From a checkpoint of a small transformer trained on Wikipedia: tied embeddings.
Each number is 500 + 50 x the weight over its row's rms, rounded and kept within 0 to 999. Layers, rows and columns count from 0. Numbers have three digits each. The size before them is the row's rms in percent of the matrix's.

# layer 8 MLP up, 192x64, rms 0.42, rows 169-191, columns 0-63
091:425490493522476519530454526473519449440441516493590494577515461446443452432556523503516530639434427554443549518479526513454544469433455440525503576500558611563519536559506417429506520521511425
098:565589460538531517478558437532553609492453596474455444505521458394526468604452500500539492489564432439440508479443579442512417434529448461502527550524521458490464496502571488523493566536587519
105:521411587563563560430535519502425375506523548513499492509575431528459535588469448444406541506513489541505599568523481501478529586575428522453525544484497565542532572514500542501451447499518478
089:523486522466526405501535459571498431436496483478489469505541563481619470571485436518485453439613521517527506405554485533443516401527526418525490472541611485486462567542468464422470434449490558
100:571510510423521442460492603465425445502470491542555477506511484563375483604534478567414434505477502517576528543489525502553526521486532569474524438544407531466462461572490486591544459488416549
114:507476467465645486453608469441504558447473535442489472526567551467520413501483494443509466463540471571567443536424542517492492462417479462526509495460508552454537473554585549560520495513418622
121:443453601414461553490509507443509330475473539504550451483515481476515456496496459520437504499551480521537517530536538557451549403488475516554362494480497546496564502561440529545549427588497465
101:518481450397446519525573501471553510398515450547570499432545532528458544608524484492442483526534509446470537460436445557446511447553490456489436496487438523484441547515406488418590520508401425
098:506447519551546607573511459550400642511511481515513460447413488492525502520564433493489526516402441502466484405513412484556514447572502520531499604490427462516559446539526474519509443476514470
098:477476599525411544540530509517493457548423489431501498474461476493565421537547446551577540518616520483437508516501506523443452407495556546493468558472599442543473464457582560409541493554526563
097:487452515538426535536583559461515429547489447534422444557498536509498518596399572409472470484501416462510546485515459421475582526482408503500567442494444512556458467431514463551585529557456489
098:508433479545571407547555509535499570438410462481538411441449479516514421554511463562596460561504464593417523555461469467450451524402463533467533510549551511454532556445494469518510435468518442
106:535501450466593500528502468545523452386472542581502427502571533495601440565540490483483528518537499545431456484347555504504469486440417472527439432481582482507536544453432449541506498539538538
101:482459486456464550507566522565446508508555453474559422542431573557481495536488439549602414625541461456492498487532506485581462483468407450618526479607491491480485548496561513537475496467440534
099:529474484448539579578536421512535475433470521517441489548590536448571462571557424549542531557567548513451500504437539495576436477494525457468627516389489479433448474478503477428542538527466544
096:517543512555597511525529470356475503552460563555509563514547442462487455436459463444459574450483488472469500410515500468408575461449484408522586485455496508518409466461491549468539437461496422
111:471528522459527551513502587523549512663462509427517509425474450503535541566386427522542498485614545420445528456486531373530477481502500461448564481508494455507471499540564535545529509549468492
088:509460538448495475508467511526502599552490496489481543537471610462513503579399466488523466591583466454598548431443447568531470419571510477425437434475448520477514576512525446462527528526450585
096:531426475535483538531564569368432509423443439480608444436511510469505516452513504502457536430503535577458544525515492601418473448484555476550505439482471478468486515525465513488593540483377467
086:560510541559381483608520524508472537508554556521503488570514607436445506513514431518542561485478543414492472416559581410518476490592592482536429446482497478478486494479492521496482520385498525
100:469599498510528441619537550504523486493546516458564423477503484479489520618446525505540612508521604517491410480536462534539470424524479536484528479504524404488407508381473496440504436469495479
093:544533575470522516485491575475515571525462467580531526522431534479428461526494521549503459510596446488488484516536562559475383573539511420522474527495348447588431534455557542412508507511460516
101:548515581540530458558528515501406469481527427523545435422506520557441453476524492477477475497546480541488488468505593439491424530501530554596376499463423531411567406498543530458536457528545589
# layer 8 MLP down (transposed), 192x64, rms 0.358, rows 169-191, columns 0-63
099:413578482479486571556571526467576531553502538466339588448467539418502476454488473499483535522487499451479543442449515506538377520475450477501439437554495494497439561513443532500500609499530497
090:525421440576468536525585501468510467489371555530580555572480444465542434477494495464541516560488559549467477548555448456405429549493542526453436509553480530521546489529531449445437570471509604
103:565472483542492460521462507474420453443401623515535512479498521480467557419505445523425461444488549455506535442446488480401466562490481458581475576469526476542539416456590606525487517488417506
078:535343467509582558495537476541497418482421553545484519477475468471507466487502589470541378519441506497459490524526508507507487437470442590391463446470474535464435470512568486421404522516486477
113:535502554496477483459581504518436407614504507564562468532472550417420451410542468485472570520529554492459416481485502492520473499527441442544386493509560452508474412457488528443585545435549535
105:420456569498488530451545577495459477383542461490553496460533527453482458451523427520525473466542545607475465519554468516435470583523476487590416486425458519482506506496492543460466430648443542
134:435553498490480474488498481561440562519432481527524493571489535478536427562538528484426570596594490523510424535463650490443494463429526516520496458467460505560480491498560463485379499575587527
096:484563399447555429427444476525499561465586516459563543546534551496515484383456547503464555577453516517538537592504583535519442412545433495558535471497509517558437425501510523549423450520511511
092:405555554430500407581504517446501485480537549474493525515450533477330528556465595446502537520487505506624453558536535508460515499450471463543533417468447454396462545535475480509516503490492519
085:455517467462594459505536548533498559578562516544546549551526572499530507544516537553467480525532461522475573477507538419464548527456504495369449482583567473511545554531330474467496455468574530
118:516475537541454517469469534504571419512534440563493471496517504608388464581502624460456550573487530448497478498538435525489492401524495505493580534468580397525454558556469509446500599507509492
103:496490517510537538459463493586612429509490527496512487579633552418515589509524485595440488496434455419490505470528498540509398568503465484446484430530575510495385542461464499510536515441523466
100:402521522513476576458513488431473493565514535523535522478517530458422566507496527448413485482539437457538581443502557503494431614417566503428486458524450533484442514530529611529368499543474467
101:452382515462473501568483503463532509438475471481579467590461484513411524627452646592480499533504563524542575543488452450483504465483506509490567521488534424487503529423520488435475550568510491
091:526472398538417524488521489477478557499534475498538467530430497528509507521506625501437547582522508442482476527531555493466529422529402573540477483557533429514503453527478614546446350496565512
100:503510495478519483417483544423492474629429514525523462497527455463549446436473481472489470510482514464467577357391417524570493496477568516496564533598548454546506453540516429542457450425503471
123:485621477494436521463517437518476561593435589489504491493396568490491551497463535566480469477428453466480406476577585529550418410483445512436480482530491453510451545467475581507541461475507561
088:521539525567485541453427493543555499636539472583573475532521526560502435551468549541559505482514474468449523478521460568426411393561542517623513479572495458491529510497527514485407477529443455
090:484463522543628541505546439479498523456592459532471526437502515493454503534425520560515481417434413497472541548531420501519527396474527551523449598575489562492524507543500577500481616422465519
072:465433396498548411503476564526513423502426546516555456487481510479521491437483556467498401460397482590637546553480477546528454467548460511433555456502540516534496492435497542516576425485475555
077:489493587524573472456502537445411514500468479484593479548517421544553478526514404484575536461492521582527570472531474483437433491459545451461504531447486543549476474443545470345415520443429500
092:531471556485530497494503590400478469444506488519412502533459602498488518465538411540429500506579411452483502522475565588502434571434519443483500513561468463569475547391489538591484548566506547
106:517478453496426460567517546606418528480564433552545472554399528516486596461473502507568497479501627388442499530555488472507596495489515466466493503572498461492456462580459500494447530467487417